config.toml
n_kv_head = 6
head_dim = 32
vocab_size = 3491
norm_eps = 1e-06
positions = "rope"
rope_base = 10000.0
init = "normal"
init_std_up = 0.0456
lr = 0.00557
beta1 = 0.95
decay_fraction = 0.77
final_lr_fraction = 0.0
seq_len = 256
doc_mask = true
train_tokens = 551600000
Each number is 128 + 32 x the weight over the matrix's rms, rounded and kept within 0 to 255. Layers, rows and columns count from 0. Numbers have three digits each.

# layer 7 MLP gate, 768x192, rms 0.14, rows 48-119, columns 128-191
104109143125136100120060098172127142147135136126085165114144103123089116143152168145138101116153121161176110148113182134157136116094116162102165112108166117104069147154154149131124066160137167
188146134151093167106110107173171084154134171099173129138214156077090123121084148089168113143146128106126140146095097090124121128138187040142130120137110164143105129112134098087100162089106102
095136135148153134112085147156122111083085120054107103107111139156153177107149136143149126101111112101192088086162096121145116083158040096118115120153138129088083182167149137133149170192101132
158167161137146123185141126158129170142109114140154047115134141126059145190112131158141137154057112161090089121133114116169137164105119141192161124093175106160152142131146148139123194173111086
162150124107209113157134131129138073153140086092111110146121095173109113116176125121104128094144114157135036152164149148126151123112144154158084175122126143102178142131106122153138095157121139
115112137174148159143118088122119142122121119069109181119079108123116095081141134096136165193166182137089099057150095177104130134108168095104191174132090125165073136162146112154079184121130148
133087124100128129125130090057116205124147089152124138156071203110091119119114160227140115117106118069125130136099177072125126128133186183139105174151158128181089152126192128103134139097187123
094157162140093197201112116165075192128115151065090128139104103131153132121145110130078102115139075083133140174193087136182039149170153157153108111160111105151120132120157117120124097129147105
152111150132137151177118179146031146114132108176160129118125137131130153136126102190145118149118088154133170191100066108061089174149150106128104126147191092157114113122122129123093128131131128
120155100109105115155087116083115123115102147104135116094153121148111163128148107119111083105137090103147110147113120160114115155116141143128171149181146102134039159103180124067159156208160139
113115163131085129067139076134099110079102107178137088129158030144092115155120167157110141072119081070084126126161137149175125187135131053114078095122091094118137099111121159108153110101156097
081169127141107112101205150188092112169088077129128182131057078100143131162180120166170148162173096111040137101090153130135123165092179168094119189105176097176144072157202083151087126181134082
146121110098141085150122114126092095082094172111090146138142065125106129118142110134145117142138166144134141120077119141152109163134084107139101157121086073153121104134144163079180159106160155
086131138152087151104158151135131161148138099149131162121108101116133162123160162077095167173146132140152115140197162140185124150086107095138123157143140110073182137148111164164130149128082137
141109056071163147123140151132140125139102191084156122122072172102196099127099165163149154149158093110144125193070125093067108130122169172078147150099142123147074161064090183146102162124128122
092087137153124119096090149092119053124164178144132158127136153116129137128103153119174104133143046085133143099121126150124120136120111128161054145096134184148166111088099083110159053078125149
144123163135112147115055175148144077149205133159120224161186081120208210114101189159097164075110112155136069114056106137153113137160118109151078118096100125138133135134174114132133170133137137
165136116104132090125086114143084128133146112089100159109134076080097097141067211089147117044069141058116120124088104083074086089120133075099166148111134124167069135084148138090151080129105090
061143133144114129184195137083159163065188150178129129093100132175150088181054190118069125184146163114092127076106129112148110149112123124152068189112112180184138143136087076101121037098187100
143100143142115095147134129135135149113184122154101101088152145143118136138137115106125130133096149135164129111140133160116132132134176116127157162085086131149128090163135176131101136151133163
106095105105120081113097135060128163197105164108076092103074097102078122107098142104140104116140093040127157104179158131092128101134196186075105126166099144167076178116072165139138193102237185
128110154127114144204159106105104073146139108146123140183177126129158113151108157115168132143101111138149082124172194127037133087123157133112106132119084105113120113148132090124132148159123124
098158189114171105110138114125193114113130095121108167089178115125172115138115119126051105091173114153091129169122115057064082147169132170198045181075090113096160164194142113169147177127139148
057119096160162196087175113100146120100173141122093175176127194091113212109126106136084137108126109210103152144140123092120136143098129140142151167121117120122130122172137101149098175162167077
105120131102086087142155129140114179115139122111134085120209116108157126138114102166173161152176123099102184150122129085157134158130147091132129147125142133171149148131134209140105111070174100
092132053100115145097139123144119147141162127151115070123112139081118103116157090128158104145137092128172065096132118142138146134103133110111131150086144117148191160168137159136118149133173121
103122102137094062138138141115091090142117085176051111133090111104161128114131115093168120087138129127172089076135071141110127089143131100051146141078066105167091167076140089119163103068201128
124097064098144162079142126120075184116154170103117158109114112126206145139073093189148173212141072123169174073105147062149145140099154157178078168135147147118152085189050121207164148144091110
132107134145059104107124126107103126127130212143140125149112124175093161128159165080136131086116125111165083110119101107113144063136171108120125130149088170170154165143158147193098146109187123
089110118164107097165174190128129075149103130123186137115155091134099115130090153156138136147140140065129186098079045088146082100080174084104109113079156137122153108105127103124137108125105134
136113127128202131070148117068114098128128077070144095148175111157118157152132049055147130143180122058117152183134110089034139192111182113170159165104105098151115086126107088091111117136083106
100098079119127135149106169142116117123130187080115146165166127100089135080094188142144103100144173201092111087118095104146167131132111112117145179149141111107144107183121091160125127144138169
079090136145082127136179114099143177121189176091145172139134121140090128080144192125171133101168116188165107129134115129152161134075169175120143132120078156113171093139083134121103146101147103
137122128089178113104135140149110103153105126096130116110116102155099135083148140144127136150089152143163123101103101107133124090153133119144112160069105130173107115154117160122108094156149101
152137197130101114119102150124094110145134128097184120132144150133119121169133125101136145136142121108116156101141140128149122134158150143095142138153148118144130132115148120121136127111149141
150109157127161150089121146069102157118116159123114065097129111114123112127153163143135133124127160153118109148167159149093158102107171136150133163110061122143135123096136139124117085147152074
173162158190096104101167088149162103100095165179115128104105069129149129086125179119142149097158103165125176093122135140128094132092138114116158152111055175109105122132127112143125100176136065
136151114090141109118126129139077139134101146139162100100126136072049175125104155117139068104186141119096131102213172163110072110149149132146112174119110138108102110108078126130085103104150131
076110138109096123118111138091133066114087095137149118107141149148158143126096121126113151150118151151171166114083123108115116137106218175110051117077048183115130085083091134134151157094167095
147077182138148094151119127198155036092113120148150116111163084082166182157084088133203078122097104157132113149126102147184105116107151069140105136092147127104127175098135097170143052077137141
129157161172133116126086172142101110123101144111165154113132124120112152108097145127087111142120185092118066123107088119128170114135095100050140122111129139116128201138149109153145068147113125
186186165148125098189136124135103127185090097074134171133077073128117182079078140168121147133144087116138168144145086103094115125159142113104112149136069121116138175113170161175129075161132155
142208183087168149119101076095121115168119087114124133062141115136175137149149143135146114190233097129187129087181200110142092158122204138085131186148170136101116201146114145146142173088095157
109153130130183203150111191125155095115098142169078055123153091181110071123175147173149116133140101164133158155182184151214119188109155136157169152040147102154079110191126179097138135179131129
149142114135061113135101137151142065101090164081128048099160100149132101157125134137120108155123141179122174121142116138093088093140062125064114162103138141103073105145148140138136061161186100
124095073149151099151118174117101172084148133086122136072158155192087145115156143076137123138158165143137133176167127153159094108138164117097118140154052075089087142173106097087119083123083112
080115138151158046149106109085056048127081072058093147130094094167065179128171185124131173150170127169212122053121151144087096190127138139136080139102168136087077172071149102147112122156121061
126099140136125158103154142117149110158107113127108084129089180130082096187103098101157144093124151124147103139135134138125151121118067133116141117116181124128129068127129173087140084107123154
120063064126139125157148138126152109132134132119131082154129093088205079105154142208163151124140080144134123134028095104183155104034133137136151128095071154133104136119090123122168106140111131
188050100176101151123084108097131154076137174119115066095172125111144148108141108157183147067170201134082159168164047166118127134119145138162073148115118095112113138122166118139109102113162114
110161147128142174177158171014112141135127106078126142130177126084112102065045081125078132198103146121129151113135093125074095186133090120124070099120086165118072133092157091195132188122077169
101139118141183095144103113158164117162134153104151075105174129114111180139161150133061185139122158139108120135123163104092126125148125109077101148103084111043150184121126184075095105165123111
182142190118118207176107149125132223090136131112130130118091103155120070144148151130122147127147163139204098076091101166090131129092086156160093169131092139099128081096129092075118183130168057
140087144110102139152126097171115150083086123144156116115117121137156181113101126108176106141093107204122159169092116102191094133125078168171077113135093151067122130179189136143098079114118114
115144121161142136160112184129152174108088084054145152118171158196082203156101120145139087117159189152161140178144078082147118168164132099150108091150176111110130133115132125147092102087129082
100137093111122156173110149124117128150121094096124090126154109103099118139082121100122113128090097102129112084106062174121195098166114118170077084129105139094122147102129126115114102108185143
098144141141086117112172205195161076146079075156184115118135132145137200133097123150111118178116113124091092078134068114151099193156147142147072117142094154138071085097199157122090132181090111
094121136058170148180051166153127120162170172136126219098102150148116133105083060103116107140142113056125091162136093167144093114118148152135085166132089124136134068155125061130099136127166096
042159162112160175114108126086093084066129086077107108110133132073133201094160121131112082055136106090118145060101127140101144117149155112115157121158099077135106170086163104151151158166118098
150098156130138154117159184117128068145163144128129121109133155111124137112155115098149126127153116175135144080196131143105093081128132111109155163111108116137110141155126158131127108074138122
145167131080107103094134079119141134164180082122119148159132105102114159098169113160175108103113173117138106107123162102130060151147172103119156130142150170100122079184090117119129170084106098
204144138101129089191196169136106155110158179115122114102155113140102133133161150155132133135141119094133118140129074096128099162102130080202136132171161146129111097102109118088115151098152070
088118076126130150142117101134096163122131097090107150183183167109180124085146133120083171111155109155181109153087087100184133054113107153109008083082162176152081190129114106185156162135175155
110085047122108149085173146153115191145142088121159138174150144196145124085131146098100173119196154145128103129161173129133113129107111120128167143121087088188052151093090109143134128207147129
167149156145131159126140162117136090078108093131090096138150106129132205123128141119090122145091109103167101092126173145101123162099139085120100141112133142132119110138136139189082120113181091
123161104090069064079141124201167153148108147117120110169109137108071214057169132125121159168095192096161151111167161062035110133178205140136124177145174131191105197173132116154102111156150111
147108170127131168170156152122157126099173095081147135098130143182138160141071122107145132077138105091077124126146092148139175085145171119103130166108106134131105077077138082113111117149183077
090059154179148080145121084088111132110172126240147103081197138152116195063101165088127129140112113117105094099085084168177162130109147110126112109119068146124091124097166096115164131147171158
183126118114077127130145104098100119099148109111118104158139124136106141103099117146136186187115066158113129126142176122160137126101160092110133142091078129164101129103164125146108102119125127
136169134126133095100139112112107093178142108092099148105138157090150110125128124138120125174170120168101118098145109103112104155184084155135149130147111126199066151141142154125080150110115140
082149148116148133173161172108058121080174159108140089122121111114141184063095112156142123154131138114119150127132132103143140125118112180150188128121101129121083072144192162102171141128149121
110106099110139105099157170164164141087113095126080121110166134187097080138175123136122136157072120147166181093156086085218215154129058108170091112112101222082120111117128103139103128109151146
# layer 7 MLP up, 768x192, rms 0.14, rows 48-118, columns 128-191
116135137169094101119124160168095158149143121099109120128120110116127136118152161117110122151174151154143088151126160136138159133073019144138154107119151088102152100127183183157150102113119125
144187142174099132130103158177071120119184145108111166158133148151122134096079147138133121125114136189163094162121113133150085130151152047079128139122160136159122121035178097110127189144072153
143123130047167147143100140118186137127102152128131166096088121153117159124163070127186121112137114132173100080169096148039130108135172127082132151171179107133092122142110167101067086124118162
163135122216146090111121103123146113127100130151122087129160124152112107147100123119177055143120101111104160114117153074095140133135149100116119120160076118179121113083164155151117143140154121
101195166076093116099184156100169190178150132128181090140167141133183112173129088136095133119140134122154174188173104110142085101117086171130172119080093108118100130064123139112166178088131144
147122193108124137097110156180097119078152138165121123196182168127130147108093137147118126131102166145134140122157145170143170140131160105159100076140082121155165115103134079140181152127172116
100108144160150172096128120090059127092166117128142128179127125088109170092172135114114120159182173128139167141131164135226115108131212136141175161168091145100089147158174144137110151125116168
074117115099153087110116131158084119172160112147048147084132123184134118136164138149113094142108111161120151120123162115125110109104111097129145078139172090093098169174115130165095161154146203
088123092121100131102158174120171138091097052171106154169108160118190117182122140104167114128147134128141146108171146097160106126108054162146166163129120125127144139174102113112121124168138121
107110137096121118155162157105083152143126150102136097131123158156118143120163160130156122147152094049153098135141141167143193168139155101145116080070145096089114153143152101177173135104093189
137066163116188185155168157151104126112058155074139111156106121093124112155165098111149107159143085177117144184156115166183148093135057118138187183078165084120111156116110153191139164135111057
096087149115131159139141189085112098142182189114150112095169113178115076070124115156128133102140070071173124109134156149143130107153089147111159175063145137087094156131138088116113116143110094
167064108074073160136109114125087141144150143173119117149130119119141140122076140125172118135106167144126150099119112076202054132151164129054108119152185131097108096158099156133147134080158128
111105069140116159109124113145071113167131129114076118174074130150121105125092067167116190176129123136159085102150111132130137164128177129126108105152182112148146186154099135133111069187122131
104129156149116108066078090163130116206148087097154064133145178089130201108143125131108140119124068148163146077160139164197079062179133139172138160124118125118133071133125082128162093124116163
094054058111139190101183120164154119165153121142177164152126130147098113109106187187122103133100173118107185101118133066189139091129170106181141159136062204078137142121122130100162111197107131
106148129160161135142157123095155141114155160166119108189159152117137148116152160118081149089148128110099061138090106105080177075172156151102087164116173151078154173176132102149152150148104147
142125114213165111092065142166073166141096116128096095168145149112120186176207173126066116069128163096108071155161139091102115110169136136104171147108117149105127096088097159153150081137072142
131122127121165134125135132137108196140106131091106134124098097103123165143151109177144081104103170087063120142126142100111053101067155108177135112094091154227113133116157146126121161143115060
108107136100158131117115094146154161122117120142114110118105115095145128138110155152116124172137028160169097108176121150105134120132202126123100130129104122157129122080169153132122150132108116
163139176068184120156167135094126115132131125175136094139124115136163154166131118115116130143166160161157199129115100154159155157140177137136087048045161125142175132118187134065105068150152099
121117140163112097136087095098186138198088105116151094126121105057135140112094126120103116186132131070147170100160148119108153108120109104153131129186205174154108171107116061150160094082140074
147140074162154103072144115161144160187104108129097113178149114095211144182088127123136111072144125169097130147145122095096136095137074143092096137130140128108089092135175072114140129137126100
172125121032144101107106123123089137169145166165086108171081122114112121153109150147119151172185076102198118115135144124144148167169104132113096110126103142137157127174124115121124162162114124
114124137150095151078137147117066143099120087115051059117112125136144082134106140140124184123126158101071123132135125179146166158107120160159099133094165127122157178108184145117129107081172149
094141042053111149085134165132142121134189176105180122168133134124134093120105081140113169105126172104133138104170096105177105156090104143135122130092104118115158130130134151119157130120159107
033216107097172120090115109141186114136113081149170160138166144078168149128118093071131117113152128142140184105102165128124047164137147142100118151098141179106185153132131134146143120102084136
161128116077085124139095091141124110132134164098139141135091103064126051131162157094173171103162169130122114146133117175118134087053171181142114211186112058135135156082176110098078111150100091
101127157095088071088119104103135092156107136141150177173147163109114159126179133148085090102163138102096172118085126088080144102136112148124139133147124130121130184169101134170077104172134130
111112104136160159116101086136148171121149132127149143158149118147156092124157079115087152093156076090149135115186155119134086101197156209080102127126100082110106104119153134142116110095105122
126134126152105122186170110144085199186130121081195166133146081106134154135107080081119172116108119197092150067052109142133112149144090172123081174103138161147099121081127142138147139085122093
134165143105115135126099147096112202112114135112143169146164160149150117207132137144185157123130082158121104157189168142124125130116122072124138120124161114132107163144171128137103107060148095
154152147113123182105164103168095195162144089132110174136119169171094134106137161137159201067149140151201115112089089124141129151107143112114134130091084108131169126125102119109158103075162078
132126106127168135126104100123099176120072126166111128110125129135146148047140175199127135128123161157115177126139092112141095110119131104058117144130123099112212110101107168157084102121159134
140126154145152154135121154148139142124091165150167163154133098113101102104151090111161081129148109050160120119134110151095138118161129148089072132125093147151131169159148133082141111075097149
071182111159121062064179124103124071185098062130129115146136198103138127114154139133143149156112131187148114143132132089124093099101126123129116157137183078102103150190095119139170128226147122
132115075124099119111114072144129207145139117137111077112141081119150149123120119157149180139141088111141103115150107121122113114120166120116108135132138110131121171116188097139118114137096116
108094155174110112130172108082118111125205044037144077114123181099070084126054146070190084151146090087125109179105171136169109120203097089080094114079130087139126091205154110129141049139154143
130145143128117102111133108170142154147172139159165134130126190148177112132147130125119106139174117166183204088166122081072110120143147114083083111097080111130079146141108129109114126132169117
121145149121119046153158109139181097184174163148089147188147035131153175095134130151208133138164173178106100074185088140093133175192112181134165128134081069175098164159154130120126180117107113
113117133070154133150137116109097188137107142095087141090160135103124112183106058144098076161109111199074176095133155122120143130158096161068083080161118107089097124162133107119131123152054115
098124201115135166123138097125162149130048119133173135069128117114094067169122108124161118185170097082130096158114150103129109120168134170181166128117119151173149120197126105113135135100079090
190140122135086102153120145077140116106088131128154107134138147061126125130135088124067133097133119175123154085135115196138156176127131130131107149118149133133167143080104125113188124117123122
129142201135139150115192193150173094110136153164134134058058104095081133146194153086143064164178119117110130102109114121175169172079125151126112139121160163147141119100103131177071150106115154
119109108177132112127182151095161142162127102091087163090123094083088145093088101127125089186125148188109097105093126196127133065110122228079117170163152139111132158158097142170125074156138134
151150156142123157109085126161152167095154127110134093110120187087143126172157128114161120186109111149145106084143131112087125136131072150105112135087088138066111126118142124150131146129136079
120143162170144142189126151096110160148106086116157067154118125159207131111186152096138192153124115148150084158111136082133161147172144095136107132155137173059159060152137091167134172052139104
064123108094112160153155136101106115084111092111113110115169063180102133113157175173160129122116120108100186123091110083118115144130171130150098128087111154153074105097139140152124128108132140
053158159143153126166151096147053162086170078140070118109123157122072181150103155138167090141182188149082103171105159096125051126120083124201130108067148131137152128137107145179145163107051144
065149100144180121065179107138138098161117129177099188146177081126125119219129163114094179143150121093080173174201085126159136172127122188146171113086106105151196110144114180135099146100096127
080073079144133144144138092145093175071191189135097165141128109105063147124146092137094146105150180158105091098154137089130105087117098115132134094071094185125146132110099112169181161121168137
158134085175062162160156121139131155102088148159196151125126117140144116165160155118143116163158131133094156107121186038210075157132194133139093144139152103134164090150152176104144040147149114
166148161134082189096127119147090167106164126100141155131136141114095180164141141163134114131163160114146141111066124106204089105070169136188100161107086154101126146053194139133142126069171093
201097102124141109125155062124111147051074095134158076131087175160132157125075098088179144133122125147187116151108082097172124088114133128185134134132126137137113111133122154136176096132132190
152122088135143106129133147173133175117114156090102171120165071093151140087110134123140150104130106116095118178176112080149146111130229090158111094069113088173093126122129158138123124177105118
155111182174179202123135128120149133116126100116151126076150125111160163127083120151048063154190088128148137112159104103064137119117153121101135146145096080157152121142177114053198158167145128
129163125092114220119099149204076114111132091078142138142134097181141166119173118152153123097147173139131154149164109175095117096132095129149087176137166172117116122108151156096044171140114086
079174087098150115083151120149092097137121124127139131120151104105152203086131140148133140121117158108095143181098112105114080135086120120091105100116102144073127092132132164117103193054130128
089138086076117050114143140087086187165144099115148104127102162142051147132113146155143120197084135153138123086163114166094101120131125132181100208105077167131159163133103140114111123067131124
110233109150123138116144103096141160136104205144128156162136084178093133097108120083203109150154115109104158099159125108101125196092164110052176103138124157099098190136092140150078118141135102
127152152115167096108112080091117104143123135088151179103097129109147056092137101117180143132124100117107145102156142115123094094143124168195115155068119088142173100109153094118112152075087081
188075153137141145085182127130138115060101132173144137164130139152170093113144090079093162133148158119115140101124130125131128112108094117126076102077099173104131181111139114165142146187114157
054154127101098127157156169186113152111107102118047110132092140131187117186120143161160097105080136172159119073144136154129074128115131126137126033143125111156150136156156099138162089154147157
162131098094146068146107120099167107095055162095081099114128113137094108203138149145164153130075059160105151119095158132110115153150170128121106113158109096098142109121038131083122147125080157
097139170095145145146130142129108103134102101128115126118113096135182112111159168098095122094128127143114064114158103165143126131194137150110087140112148152151128062145185146069132139191172164
167161156130136168068144194111199160114133183125163184146100132137096103114110152135153129169138098156122108115139088119070172122135095145149153124103167119137158120109084170119030154155149128
175186100140126151082104098120097095136177116120143196178148150154160134119114107163164090128154206140078128098130078162151097134155132129101135169155083140141156097064103150188109064105212176
081147137112155085238164146179142162108122192106143166148135146090087071144056157113123099161143149143156167093122146145132134161071150127078143192082096171148135147104068151136130155088174093
131150117127086103166097161114114172124121176140155115090109104160141162128147169140154139120131122130152144168118121134098133160129077076142150147149125173129090111075124131099131118064134107
097161127126092155133114067151158169138137098141161141089088075101139133105147124135133170165118111136090126142137105129145182092101162103106159132072155149119165173168167152151197099105097117
115129098120111115100114122127055137133087188147100105142155072128123123119127101152169131107128130120141182054131118168131109097126201154129087156134078115164131117081110119120155152110138167
# layer 7 MLP down (transposed), 768x192, rms 0.106, rows 48-118, columns 128-191
161105072096148176093146027104107073113111113141151163170174065128086176119153148160136172103090142129131148076140064057120076138194155139124080171117117121107094167136126100135132084183122161
140118178135142065121106134171053102156118116110067075076089116078181184153184114108128095136064107114120131153105052128061117147134163178107138137176127125145130152137150129105112165147131115
108131135118168104174082104159061164164177161145116121112120093147153114107104102115122171158134128113120120177151143124145100066146131176124150164101141113118127099147130184142113159096166123
148065138107111118066096086135129137104104120096163076093104095098098090113115098139167123102128094098147101148165168109138144100167090095121128140178144145121168115098097167146167100153134150
145137120151190081124162132156119173182135145103125074158137109075068126087116168082154188115101130081177143174141127076066125089123086057129165160113086121066122132108102125117083084120106099
156051123124147104093164164093097140072106079145125111144151104168162126144132113197073116109120111114166105157136075089120167154126107078101105128103158157101068174104150144119204158134113097
081103151173132152066151101132106081130115145151104184112189068159181136136146121144179155150094139163117157167150162154169095065090136101114151115112108141139124129165143113094182175131155110
133161183147142130140102102130136182154164187119115167132125145172126122091134157141149110155140120054098117078112113140185117099061093133100125160088128171131128129143161200094136123154122115
149149114152185124111130117110098138113162132166137142138091157171158163181185120125127149129099104121148097133125110088132158098116109133171122136124078086106095116135159076120115112129142119
120117139096192118164110147126117172158139121117125111179097137151102139149156136131061117128078082088129160145154178103106114153104111129160157066146127114124124104160084133136093163150105148
122120106137075094179101083165175094166132139128100120173123104102151114084161137186138132117151146153170126120149101113131144100097119076181146162156190146133110094054071097150134152118133080
133124161150120063148089163142107116139120106101097182164145120067068144137102171131138129070125140127174107072141168092156136151108108120164094154127126127150093150119128083129143159103122142
109129099163170191144136203121160141113152193134119105123131079161121091180069123137084146122069107175155098113091111166143089088177107081158167075165114163081135103118106149099151120154094122
100129119158129121103159155109137186120132098086146149126129109100135080135128110123099151137102086122132179134058146127158145103096168157166108137167168185129120093144111176153127132144159100
137162124141143084179119194117157183173105124079116129131104133163106144142107139198115125056181124151143087093079091091124101110123168092151161104127173125101102082095118118163134185100138155
051104112157132091100048080142162080112124172105125082123147138162141166121169159022128131155115087112129155141139097155089185148126114121204119145083181148152085159129127108137117080161192062
112149087133136122111147137135098106109132122180073101144156184104179151135164157164108193119134091101143187088180139159132155109124103152118124144099155165121095187186103099096150135103122125
148098186117111193119165061103157112129094158207174052121120135133110171132101158165084115181075087125173188149133128147181099100158140095131109099124206059147122130173132082158095090137163172
120177061137094138118116110141128139057164126150094086123109131116113102124104111130158080146195117094072117153102119164112155124102153128128141126155157083110104137102120166051131146149103147
158106069109119143121150083121144128129071159174127152138126129135136118157107112098147077123162121103093100163157157123159139136091057134076110139104131139134100178153129129114117153072123118
137100150186153119167116123124127127127139092120080105103095130138099110128132135139145083156165140088065121167145142149123140178104120141120176106159096108114090136107192085166122121094100167
085109080130117117122117168078145126158186157138170190108138132114074152179135072107124142120136196141123113054163149108132137125115163128126118175099084119136092174079101111160179104150146135
085104148137110087156160132118115143095125105099162116096154118151142084172104063094139133129110138057115167116136148078125142123102097162123142093155075116103104137126128156131099030083141124
130147122073146205085088131109163149122071095090141070133093154183153131130117125149084104204125070151164145111143146159101126183124116167120173122155157083083152133048103140101133142162131193
127130118155134179075088162189115088102159222120116081131148143080175058123139090133089173141152157154114154138117149098121170120151145131126148144140115161190167129156168144166121086103109146
113089142129150112089116095111186096136090133125160157164125108142181134117158113113145182195129145116089118118124149130110120127106117123116134190076105092109119154125150166141183118146166190
101155110126137183092137120135162068108143153159080183109194117082153128130142158113125193112131083148179169137133124192081112132171130164128136162096139081130198111133169156157090087133141118
120135193097095082117140124128145127053108067147097141130059153177141120129105189118181132123138176122127065161071107149104070094100105152141187080112136114092138140100195127080140212155108094
050175182070109152086167133113099101086142157098093107136158136110111128128147183137104083150109081160100113150144077138104095040135174165070101111139107110140087144145106121085149146186143130
143105129154127167102191140136104164126110108137122085099185128141069148103091136140114160181168060091128133091147066103102136106095129092122082170111133166154149120139120083095176107109130113
129155151127123102083125146139118142070077177111103162190057102133116167127137066097077133146090111100140119163172123139125142127147155164071094132137093188123130116140085212131142191110093150
120105137130072128111121144137099134133049134107138107085138098189095093134114146157158156164053091111092140152174208160147164172106115117083103099134119130103134140100101163124119159137111100
131134115121155140137144126152147093136160107167121118153150134166080139128132108170160172173142125135133100132130084126113112123146188077145114098128147094114093109084182084128063108168128119
136117162113148138105118103102110132124159156117106099075167094124107153108127174150142169131154152153155148121139096105121098101157144120152137176111135097146127115129122122156138130145189133
118158142179150104121100157146126089157192133102127115105150129110145138149111199150128172158085170170146128120142120142133108111154218152145140111123128113133171118127152150170138121132163089
136131069154130148117138133113132117129123103099172184148116096131160121107122104134119113186109105111118122103111149123166136135134105069112146151117143134110145130185147130148134142099125118
093129108095170115108172064150110074098095150150137105116145139154130122116185117153170094082093125123175132125164163158119154112096090162164085172120141151115172143137130109183092129145081084
149110107087066132150135124170019222133161133154137088119096196105160143153083156110154127135167163031100138153078122121149157162114137095159171122155138129140112070153113135108094167211108134
101081201139159129132103167166120122115136145108152136141107087167047146169126139125106096147145152152134082177123125144086103111095109113175169094159138128172174125093096170136098153168162115
115096097146133159161062096114186072121115042185149176174168078073072156125137124116132108150169085143052179076156089130105060128149162161103177134113154144118096131136086083145121089123146199
095149144119111148180113172154089149131114126209048134136131133068179079128143112123151115193098131117077166148131113125130159127158144146056106126183130150083083114153140143142128073114135095
044078087132077177109126052165131149103125100191119176150113160114126122091120127144111145105099150116145107059167154134133210121176112108095127102132127153163088098189109121121130095130077176
120132139130108125145101140211077131141100173083193164107132097077110126059132151111126118161044157165126125127123092193135127168113147177120152118142175148121112127054167123130153127107095146
187136209088120222085151065134163111083142151076108136096084119109162136139172193179107123119131137143131094076170144132143121114166036184089166131090158149115096135121128049090125073110124117
132109163110123149131174190101098140094177132143090115123114102084112129083059174137104093094130077145074173139150117122072178084126154204100120200190124116139121136125148100129118096155095105
160115153141095151129137148140129168142178139146135150142173131131130096183193144075142128115069125088139162122120120104088101063110066117138117131149091143138135172123146085113140137116124114
100198171147125145163123176096122126105086123092192167148139147104123162114110138153075168189032111148108162166111147132154126063173152065138054089117138113143115124152141088085172156137087160
167095189134122165130158155130137136127106153142129124130098195113155100171102068069148109104099135141161097121138125142130123134142095143142138093156163109095175141119109197113152113137118156
162134114176126216116104137123134095136141122123095173136129129092176166143129113103055141066078124190145089151080165109175125173106101120139112120090082157131163129109113139117187117127168073
169192131180121095128174116097115111123199129171084126166083134095033103185097160130115129064120162091106117113160072129121138137097098147170165117174213166140156139129137124128151113125102164
138126126112129092107171138084099050089240083161099134102100128105098092181126142135150163122075112117181139151099166145157155108091144129123130138084137107166169149066106135108108184128126099
152090170140075098049149146149144085137088146077218163124118099112129098101137100176178098036144114107153158132126090122104124115062132104115137108084139100099077145149115180085086095100124148
135117063096121165092046136137154075162143102104114077114122089194099134145164159126175154096137093123096106102108074128120111148123138124142154063119121085124116105137149083111099060084142079
090140120152159113136095146150104111157131127105098109118132128193089145130128143113063132203178107155101164087180132152058158126151118126043112148158115118143079122104155112136116134146173119
121138148105156092135117045080107122144168143143108091120124118160097174104073126140159102084165147192127085136118089043121091089118131196163157097134100152122155088136153135133111134146114146
107161074100136159146143101122149141110148116199114097172118093196166126117052117069121131136125120108088107091116133160200160160138120120182099137169109119103111153133136057163153140100122177
155097123097135063154166088100117196086142159157120133144124076183115091174099151137155146051153110147171183103124135043072165126078142146143138160138141138132156114155157178158111098191130139
149115150139114144106098131091152106221128117146155135075159138127118162098097101192169174105084121145125162091126163188100109068174129115078143116152101161067116109177109093166122171127117160
120100089127170093122111128145183118130164184161141163160137131110175084111199148098124101134058183175074115125116154152132110141138067083167166133074149126080106106108100128111107130102107085
138097147100148161128141164156118138144127180098132103122153078097157172150061146116150124101153139078116120139110074061089146088158130155103170202127138085189046200086091111086163078100204123
145126156131082145091085113165152110152104112102130165121132147126173101109170187106082138111167121076084128116179092202089083099153136121100103100162110103147177087109148141079168148168102138
105091116120095160157115085128147115124083101126144141186120108148167130136086114138125101082076052099083087140129144090085102130111093125115150143144082123105079158095118151104135160129121131
159109108161209137096101063105179148115118090136164081145118149079110130144176131127161127112160142029140114088161118100113127146108111158171146092137139128132127115092138185128108116098065121
151106095138137141153158160138153114119085140143144158166089088194107125116127148154140091204084115106086151101119120098136128155098168106137125174114125109126131177163103058114056089153176115
114144106126051173107109109111141125102091155168074150168124149151166126151136150114176150136108125120077145116135104221111168123117082186126129112149119165157098137164102135109182181107096101
113120167112134134151157106129045149135109161154123030177100152148154134135139141169093100128116194159135173110115102118141169074112086108101173104131150089157084142096138095125099151098110123
199145102093083090085174182008176144065146080126119155174116163133089154126125145162146110113194202132181102138124120151170121126164102137152154115099129106149109145174137090166167150073172085
051132169169138156085099165112119153134128105147139129092098139141059107106083132158091141209118151116186033151152114120101119151127165089140174169140156108169087108136071069068158103090193198
144126125146105114164108131074048079108132079081084121129160149163132110134139136198128157169154152141099131102126158093094148171136202056184156152109112140135155140158156089142107137141128107
155125129079128135066173114160138158077105150165122103126100134136125144118143100111138126120142166110161144138099121111114169114060134097077134122093164196128123165087135105166170059134092135
115152172117155133127092132108137092137142141147139086087137093124126156120168164165130137044147079192122184103125100132109116065150133138123155178153118089129077094113130126127151177108058160